Weights of a small transformer language model.
Size: 16 layers, 4 heads of 32, vocabulary 2048.
Each number is 500 + 25 x the weight over the matrix's rms, rounded and kept within 0 to 999. Layers, rows and columns count from 0. Numbers have three digits each.

# down: layer 4 MLP down (transposed), 320x128, rms 0.136, rows 295-311, columns 0-127
# gate: layer 4 MLP gate, 320x128, rms 0.221, rows 296-311, columns 0-127
# up: layer 4 MLP up, 320x128, rms 0.236, rows 296-311, columns 0-127
down295:482499486521492464499510472469531516463506484549502491502481517496486526495475519456509532480508515498510500519514523455503457475524506563489505516493437459497513500506497545511504453540518480514520530452491517485492499480518526493500489483540486535529490524489511534447514515474507528525494518471544510482528531546522489509487502502470517487512510474504477491487513475512497509490488
gate296:529478510466508514505502512531537466492500487519501478482528479485526518498500507488476485531478513481505476515490493487481535505552550509477508465487475548524524464490462471534532457498534494487503533489489508490487469501503520491525522497500468532531488511485522493478484518486520445515515529479461508517534504521510510473510491504502483474528500468483478489515517479516478500511556
up296:477523503487494499490503511491529532493507493483488488508451459497486471519482475478500504511484509471436463512536477478481504504547485474496519503485457470534523506453507494483548508532500497518511531501498506500489497466499503506485542533504476500525470484484501527473491518493498545504529512513478484496513531559477511484533473487499513493496501474521485464494462454501486524486477
down296:455507509544457475492524504459469455435494518526489476514497464499524505507485462510492497492500518485487516468489508508466497482488468515497477487486525473489483515479517524494475520488510485492511506482489505517494512486492511460511483519521463517537505514511517516538507511498505492540475527491460528511461466470517503498488461511525531515489503498549464489495503493539487468495518
gate297:470535479484494491506497513500542529496498432488486478501502428516505495525449526488512519521454505503452513499477474527496486483511517524505517487459496464447512475478506460520503517490450481497513504497513466516507479500512519513503514493482508499514516496476534489469501501508445459507490496500527485506539479522519509529498499503526510501513485478461489457502471478479510507483497
up297:491505516560490500496480503488440513534525519492516479507501539516502525529525462522424481518476485500474470485506520498539549484494514457480530467511511545497470486502494513533512496493489527528501493506474512521491509506500507495544475510541462500499472492494491486510541473498542505510511477563503478508515525512490509467500495493486507507463508467495494535519473483469524486504514
down297:512505501535505483496468495545474491472536502512508501508486553486504527452501484519510510551505506489520453469524547514469512486503475466488433524481524484552451521513513561465478494519530463523515517484469513477529489502492480491511498536495489499495461500533505498489490514517493484513493508480516539483508507530495493485513525490504498510471504503461495458489478503541490509497526
gate298:498528509512514503496508452516523480499514522495471494494535544518474540481480479531478526506478505514462520504512477483502488515538505520490473526511509482456456507506489512519541542501471462466495483459499495504500488444484450504459523489516459520517513565502512519473505500511510506497491531532499479520520475513510491481497518488503481517464433519459491515492495540531479501531480
up298:506504494485470501497496532522474509483496544478503476469501516491514501508491514495522504496508498473492521484540541509501516518514523464483537498480499485532525470475539479541512470480491509511519505528490529461458539511487521523494492522477499480468509444503545514474494545526485515539486477504480483528521444517455523484503538502481534483546519496480527489531496521475484501488564
down298:492503500497525518506454512513448507493492507515465458462513507409527473478544537484503491483489441539521480518500483514517511499497526483538543515487456521529501485493490470472500520498485515526454482531515521513519540543518536509499487528488530462475510464478478489513489503523510512529507480490486486522501495505472537504536498490482499514510495514508534506532520498493534467476466
gate299:523452527521480508537480515506473461511522496515486466550514480462498505527544511475537527514510490496439485508519507513528508522514462456445494508515506521504464522476486483470521470549450489436516494509497503479484510487499490534481510498520485501500477497477498525477517472530495523511494528527463540470486525468509490454498525519472492507544464498480495487492505478503468528525549
up299:468517482496502515452483487491490536505519481465516547461493533501487520500492515496472504503499491517506503501457507491485524457521528515540529510484512499474470427510466482495511493454533516534513482497498504476535514497509486507511461453442508510490492508497471458492482492535491491509513496485551455549521504506501523521499508539487521521496494518484489528458475553458530489496503
down299:539471493495531520509483472477498488515576509502468488469513480497496530503476493465550520517479487519479469523485517488485472478474504473483509495518479486505504491502485525465542501506515497509521425511531508475530491498488537551516486448467529480446528521511517473544506473550491512480515529519509479510497479499550527548475512533507546528476492507477516525498465547485531483490533
gate300:527501501499488485543440511530484507509500518520513471486491480542474503504511497507532493512475549499522519521537515517492494514479525491496497491449508485509534503493513507516475509476507486494490486512509464510529489509492496519512537503506487462482481512539519447518503478487526491501544499487463488495485516497454533472521498490494505503503480467497504490488517499506510498511511
up300:500509531494477510472497488478495519486483455478492536533525482485487493518479485496511490495523460493463425475515517501562537512500491537518469486475478500482478535527479514506507490529521529518498486486498547502446511499454488533510531488512508525499488495474497500479517500491446491510479534558528467532531527497554487535517526494469520530480459542487525439521506502493506473472496
down300:522501525503518534512486461516521465496527449495523525473527520507513487478507493476521530505517462490509487475469497528524527493486479515475463524495462490499510502499458516497507520550431532503508496484510529459493509520493490471473457520489557494484505509511506558485470501497499495529477514483524499537486484533494489482534507490476520497497552519499463508543502536492517524492512
gate301:530513466498492488522508467503486556510554525463536487488485474480464493504490481483517464495486432494465506472492539478514525497499507489536513502496521470487509513553481528506501533452510466486518467525460510486481449509485515475486496523500544478532495491521495526510464465511496532510518480497497514482529503534474466536506500514487513520489501505482497516470507504476471462509432
up301:467508518515472486500545482484516512499522494541510505535463522486484459498496508462484533458506533488462461524481465492500462571507485479486487502492481529463458494547545515540490512506466494495495460531516467513519489536487488516502482528448545489506531503507561508484501510494495524506527521464508506507476534468462545506492494505499504509479505482518533513539512528469500448506506
down301:445518549498506530467461461514492516515536510448470505448521476503504477461483487479500494528491504474477487481503489535482508487504472488518506431483533491493502489478514496520497460506525490493500512504500525499511502508486515461478472533505497552497422476439455519477446528526545503480484499510478483474506524499511497489457535489508533511519502516515525477483488515467494505470442
gate302:537519470510545509473538464516477493445493502530482511510487526499437498526531480499503486518493503497514494497492515563504500488490531493479501532530498484510527492520470517484512502505476493487499469537497451509473519495504495513505472508502483503507514496474504491527507486471456542511493506539493485480453505494515534484501500489456487508470447449523482509486493458520504481503509
up302:471443475511469502458486544483460470497511511502464535502503523466482505513475503439494498464473503480483486477527521476442482521529511500519520479482529518511465506459511483527506477500490513526484513515490508503467434520508481476476501502523519490441486463532520506461482569480509526517526512490464458497532490461528552510496474526504508485491542526483535470494519535477508497453444
down302:493540529514477489457523505510481545480463531514475472466490521535460494530490496485555475467525493473529483466476494527494527490535526501503492447512509528527436529468522485517474465482495534524495459508485477487469558549476458491486499526485510523511514503499469484471504541493518506488528494498499477494542534485483508483460492477519517477485507454423534479490495497436534527497483
gate303:477526447475486517443491503480479478516482537493506475505487520523524492524462471488453490516467507495461522501500469514539475504468479512531491492522514508484497482477481489518491533546522489531459517467515504505489469513502512515507457480494505505537498506497471490504492541543502476459570496543460517483497449436538484497448555492509489520477497528466545506516456522479508548499552
up303:479504469470457497481495457515467480516510520498498475494528490500551490494464478565481472528496506463469538518476500505515513521521533534564503464505523530458476490481487483517538502519495524519483525467489526514481431501472522499523465558482479506496519483560501470509505521485524471502585550494487514515479438517506486481516509460512542525528514471485551534541500466500501508484504
down303:482506492467513519442490481513501504502505480508528487471462472511490537511526461539460486493503536476525488520435491564509484499491520532541475526478508486510521474457492482517514484522498475534453478498484530491491488512487511544515502486567477476515506500509480506481501514495447500460534525517461548485494465496495454473484508513484511502503499499490551475529502524488517478474481
gate304:501494505509481460491483527489514504526470481502512514488479560477469484513476518559521505460520465483549461558518544527521482520466491488484492539526479488518433561493447517516473505462457508496503490519492491500496497485516502510518464472475465516485530505487478478515501567519493476517532534538492443566464579457533497483512471487511528507474517527530514480511515502480542501481494
up304:517497528504505475491471534497535536507463466490489500517512495504486535542497479500520537501462501507502474529497550486529502547512478470489448465544478464475469515545470491504511502510491509486465480514490496501487507469524504514520492510534488500526514483509489506475529513523505500509476492522490483541499497486530555490517492503465535533485512489511469438548480525451536517474470
down304:514525495529466455553546473479509562486513527524508522522509483495498479519492499475502495557473498509509502484489490492530456510558518482500487487494483502480445547513520546474478534484526511515495493489507467511493476476564486496525457503520482518526497504549457485465460481515521485503516497505495478506477486507500494498505519522454509485471502506510524485512480484506517536560446
gate305:519529510451519433511504566512526484473491499501467519498511484496527506500501507489466506562489474494541527475477476522486525533469527477531520510510507449507463485511526491511490522509486514505510454538503509495480499504482491573495466489512512511503461505533514484505504497467472508483552501521458491496485519514518551487499467536489504515499512510485537493503495511495486466490481
up305:513455469488478501482480470532503512502540494503471511519521524514496471486499498502496513480501495487480508490508526453502474524498496496489482493493508473520447491519474492439502510447473497509538443508534538518512520520486485513491521489490517486547483494517490492478499475464483550489568476511491497515504512511501557511509508468493489523483514538535500492515503528506524526479504
down305:519535485486504470528505496499524552510535487479486503466507504498515504542491499507533458502500485502512496438508482526506507507488520507491508471481515445495485509507499543515485470485516508520529521496550478465513497509514521517467483471474483513523483498516516468522474495469465501492529517514500493483469456480488562476513463502498472519470491503501494508504463523525528482504470
gate306:465512552493496485493517478540519552502548466495479512462516510538467520563460502529517512518483485469520549510529510480495531535471523503520473536484516497482512474524524461459536486491502507495500454493539510517470505461510484485465565511500459537496494548538460418486494516463520530515507488450503495510543542544536494507476523537463508511475506479509500490476451493489539493498494
up306:496467516451442494488515532477509549530477531459514530484496479517527480476476531515491493517489449548508526471478475500533508500506483525521525555489494456460500469549460493525509533509502490462548545500492489500488499508509484536484474511545453535485497564490499487480494525463556493516519511504482500540485532501469494520487474487487519502508523531501498511495506487485476533508499
down306:496491488480467487499502474538536512531503450480491508539548525556486531474482464554506469514467544495543502502491498514491461517495524500497494545488545471455512503477496478487497510566538510520500504487495505529506461484523526507522518517502447465514491569526491445487490539475523498500515518495546528539511517496549475507508504528494496477483485507507475529536475496544464489506493
gate307:531520539509521528484491489487526517532481522465509514536505543490554490468475515509497478456524541494479498474473466480493506470505469531485531470469508484488500519537548481522477428524541487497554511488479489505509449512497541494475478509484473509462431490521489516507541483482472490496469450505462468541526496495479450526509498486495495456535471457476469501493503503507552482514532
up307:469485504455509456495515515453517536543504566429477496545527489479517464446479493491490513502467518521506564480431512474469511458511509500495505500471528520485507521503523490514470492522483529487525531519502485505454481519490533459508501513491499533496452505507475535462516499508472443479533449493479473474512510486512531499470514526523500506494560468505503504495523517430501485495513
down307:505514493538514499467504509475468522487508475506536552502471509514538483504569484492474446491546464501474485489533449468513532480498485498493495478490482522478517487561474500467453465468529461480510488500431480466494464501491518493518487555486492517495454523484496540492503511535504482508531459509484506502507500491476502461495562475507487489519508504492477491520516502523504486534490
gate308:498497445491518535506494499477468523471514470500512478499515491509485501484478479494494540546439500505503505572448469483502528516514504512455527465497535511469498499470525528509509506499419501489515545516468469512500450524515515490503503537537518467504524484450411512495525504555492492488473476494467487503476563518537465500470472468498501491483497516512502497498472541519483514544536
up308:487464499528483513459563486516503546502469521500472505567558506499440498489498447492545522510519488525502474514490491499545542476524535503518467532525504488510474513500479532504540522493531479516520463515532488486489541537512496489536548526518473450490481541507516519485472454469486540490512496474476499509511461505517495450498469466515557525517534465540498510493506496507495501461495
down308:460523499507528482521483494489457530496507505521501455499481548506458494508515505508450504503504510486468478457490511516483525497515496508450500478484519494506479531503525568521501515472511507529523494526449532531515428491487519510506482537497516542518532515524512515524538540490506506521495469522479539421490525499445481493490542505497511484479521537517467474529485465492515502507489
gate309:510490468477492478540479466502548512504483496551499497530504489508491498529517484539495509519516497494523499489515527505496491486515500511527531520492478495500512458504479472469499546470526506475560529484503492503522490524501497524472516491508532492476516524499531520506535529486524460449492515501462505469517493472517507519500467474476528478515544483489465496488526534469516505515537
up309:498495469436507499530495509540543507545507536552516496492479521497508498506487455541503480505498519490540529493521500507516500495529494501474506504477495524493524466475489498510476548526532492493514453497506491511553470501492493552494494538518535457435477495501538506514476530473516479473491466483470481506515485486470486522496493502541498449513560491517469517523510527483491492462493
down309:514571494563508506481468469499482476464492482513486502551548501470522496462514485518546445517493510539464495520502497519475484565508504495520542464513473489498517453481508490448514538530497493493456513456524464485495499505501530494512535488459518501550506498494513495513511497515500502505522515451474464467486480526534510546478535514508484472518486493466496489491519491542487499513509
gate310:476503512515469492456473471489475501503502515493506486516499484546517474483487557497530451510483505493507517484512487507533506493504483493480516493527528554526530500518493437498525456517533520540469497507494490511458464544464474479478481447509535492518510517419494473520495523490480537561527496475495489504518489515528492544504529491494524553554477476503520545484480467489511513488478
up310:499538461529491449485502568463493536516496482492483508501473504495520506498500509505485520511488527500539460540501443534452508454500529483492466457496539524519497472494491501545472513514520506528478456490466521462512536505518483550513519483484488535493511526507474459495488505520494525508511511539489472494496511483500454438528496495538480543496475502495494519486515512496533522501496
down310:503463431512482547494524461524509525529488490511478521493492473513518515490493495508486449563512493520498514512471506518535481538479539490536501497495460498535493519500508510562521464518519500508513499514478445484510504532437490463501489476498501518554482505475465475511499469529500490493493519482472503464509481470482520532489501503495494450509477484530490522493509525453511457463483
gate311:507515509481498447541519519477504538480488476461489537456460513457514548496471519453478505465485489480502470465524469526518492454544452523492497442456453486509525536469529540536480457483509511534487498476523496434487518531498461537520500527463566487488507509466524503498452496469459486490501508502475537511506493562508482499473494478451536505498463461489537474489476518526500546532496
up311:521524512500485541480542529462485461505509503463485458519512492483517518474535486490472483546495551502530519511512520468517482509483531509481500509500511531507539526439521562488522500549459511496500510451523447500459464477499494516489476483524490467497514470466546509441515510537502481505500490514532514520485504508504518464487506440477534500521496530525522556489479452473514490503505
down311:527526501509493467464475498498537466481488472519518485550536479520502524494512491515522531515482496477530458518520520507540488526498500469540499496480486488502492476518563494447481495491458525539504517520527414547510504559526422520505524450492509477481456464475524498460508523490477504499547479460533511509505528488504481517500494528522544495530517526441518501503498515490474463532518